{
  "num_hidden_layers": 16,
  "bias": "none",
  "init_std_down": 0.0,
  "learning_rate": 0.00365,
  "lr_mult_o": 0.602,
  "beta1": 0.93,
  "max_grad_norm": 1.0,
  "schedule": "wsd",
  "train_tokens": 166900000
}
Each number is 200 + 30 x the weight over the matrix's rms, rounded and kept within 0 to 999. Layers, rows and columns count from 0.

# q: layer 7 attention query, 128x128, rms 0.0557, rows 111-121, columns 64-127
# k: layer 7 attention key, 128x128, rms 0.0585, rows 111-120, columns 64-127
q111,182,141,254,218,279,286,172,168,213,160,135,179,188,180,203,227,164,213,203,200,169,164,239,176,242,185,201,220,204,221,224,133,219,216,128,242,179,219,187,246,150,230,188,237,208,237,198,171,191,253,207,199,267,233,168,216,189,214,192,235,204,182,255,272
k111,189,164,212,192,178,229,248,142,190,212,219,208,220,211,219,190,183,183,197,179,250,202,245,185,188,286,160,178,169,180,247,156,254,196,168,132,166,160,226,196,222,225,210,168,146,163,144,190,141,209,193,189,180,192,155,189,210,175,193,211,175,207,184,236
q112,209,206,231,142,241,189,221,197,228,236,190,207,168,183,180,221,233,190,199,243,164,237,183,239,173,184,202,192,234,199,175,195,204,144,205,231,193,181,187,243,233,198,207,173,174,155,217,187,186,222,229,156,196,214,199,184,197,218,249,178,156,168,207,222
k112,183,217,164,198,223,244,249,265,191,167,199,220,202,257,177,181,221,218,230,163,205,201,220,230,212,206,181,177,183,153,258,212,191,204,199,201,187,187,201,152,179,172,173,191,151,189,161,200,208,180,181,210,185,191,190,211,192,227,186,215,178,242,217,178
q113,248,205,153,191,199,141,221,207,176,219,158,207,176,122,226,204,195,136,223,258,228,186,142,165,171,210,217,178,235,225,185,197,258,166,244,229,177,192,139,151,228,187,255,197,234,237,186,202,182,187,139,191,191,192,159,164,173,210,242,168,191,186,174,197
k113,183,235,233,198,202,157,206,168,225,182,202,179,150,200,167,237,171,147,230,238,200,196,180,242,191,261,201,220,196,160,231,246,198,182,184,200,248,221,167,204,172,223,172,179,208,190,180,177,157,222,212,153,235,207,159,208,153,212,195,210,189,171,194,191
q114,230,192,196,154,239,202,164,209,221,288,205,221,149,200,183,181,189,188,221,215,249,140,174,236,202,205,210,163,201,192,226,171,201,153,222,251,148,169,134,190,221,208,215,158,199,186,176,201,182,249,197,232,203,199,175,216,126,200,243,206,272,190,216,253
k114,233,190,225,176,182,208,196,208,168,186,155,197,179,194,254,221,146,150,168,200,179,186,209,291,181,214,227,214,211,184,244,220,246,174,182,210,251,182,192,191,155,215,186,219,258,259,205,215,197,129,168,232,261,161,210,211,203,235,193,190,196,198,131,188
q115,199,188,163,213,212,193,218,208,247,196,191,186,207,204,226,184,283,221,214,279,198,204,152,231,174,165,222,208,209,223,207,170,193,201,204,226,177,197,145,181,247,220,179,209,191,209,225,194,217,151,179,215,205,190,253,203,212,187,207,190,193,223,171,165
k115,231,201,204,219,220,184,252,204,207,194,188,208,195,229,172,203,155,190,196,243,198,189,131,161,149,179,211,241,188,144,200,286,157,182,210,216,215,201,144,190,181,182,186,221,246,243,179,184,185,192,149,201,232,196,191,207,250,235,224,174,185,234,205,210
q116,203,194,214,221,236,222,201,210,189,218,167,180,239,224,231,188,221,195,189,164,189,229,260,196,147,165,231,247,211,205,215,224,216,223,237,240,188,200,205,175,200,183,186,182,210,192,256,178,229,219,195,176,223,171,166,207,157,193,193,236,226,201,177,217
k116,180,187,178,176,231,232,194,183,205,226,192,215,182,184,245,208,237,151,221,176,211,227,238,194,199,236,107,234,181,240,227,181,204,271,219,170,177,199,172,197,229,162,189,196,203,216,195,241,189,184,219,216,118,194,204,236,192,234,147,174,188,241,207,185
q117,181,212,194,218,203,192,177,193,189,162,274,227,255,158,200,177,221,230,196,182,184,203,232,146,197,192,243,192,206,239,223,153,217,194,219,180,256,208,288,223,175,237,215,180,238,163,219,194,220,189,248,183,159,215,232,245,203,209,198,206,209,213,172,138
k117,120,215,172,288,133,142,183,167,221,215,218,185,255,232,152,244,194,201,172,220,230,181,209,171,186,227,229,211,242,217,228,212,186,171,156,179,234,228,202,194,203,150,159,157,226,227,200,200,250,196,240,181,262,240,216,155,205,195,223,222,164,172,186,205
q118,173,196,211,216,251,218,178,195,160,209,218,194,255,209,206,175,151,109,176,184,232,212,157,203,181,185,243,208,236,171,192,206,212,240,251,163,283,205,226,184,202,170,174,179,211,180,258,208,200,150,137,193,241,199,189,206,212,210,232,159,178,186,237,165
k118,167,182,184,167,162,275,265,216,191,238,253,187,199,191,200,120,204,260,173,180,190,200,220,233,182,167,203,218,170,194,224,174,233,179,215,223,157,171,159,209,227,243,197,158,208,215,242,208,172,245,197,183,179,177,188,158,212,185,230,213,228,236,213,217
q119,222,277,217,156,189,148,162,204,193,257,128,171,175,118,156,174,148,152,259,266,232,234,170,222,196,216,228,220,249,163,216,187,218,188,185,216,236,170,163,208,243,198,170,161,174,184,155,211,179,169,229,204,190,198,198,195,197,179,267,208,263,234,179,170
k119,202,217,202,213,174,207,240,211,187,211,163,208,219,214,191,193,208,236,200,173,191,227,211,169,182,209,238,228,187,174,226,231,154,186,234,207,203,235,176,203,178,181,242,220,209,178,177,233,186,202,233,196,172,191,220,199,231,158,197,221,226,231,182,158
q120,213,230,169,203,208,209,167,186,193,231,222,199,206,216,176,188,186,196,152,169,190,165,178,230,194,155,210,204,239,243,238,207,162,204,201,230,183,249,187,264,186,219,128,206,199,208,247,161,223,188,178,197,240,233,117,173,134,205,205,216,200,185,229,152
k120,255,215,243,187,193,211,228,199,183,131,134,165,211,168,211,179,174,236,198,184,170,209,213,143,199,163,207,210,232,153,181,162,217,249,220,168,210,186,238,231,254,179,214,217,211,237,240,184,193,186,167,202,194,138,189,213,207,195,211,250,197,205,244,222
q121,137,215,200,203,176,198,192,145,204,226,137,240,200,163,198,237,233,188,201,157,193,157,154,262,224,183,195,177,172,194,233,188,217,149,249,209,242,175,127,180,245,168,164,248,155,189,149,236,160,190,162,211,182,168,181,227,159,161,235,198,262,227,208,171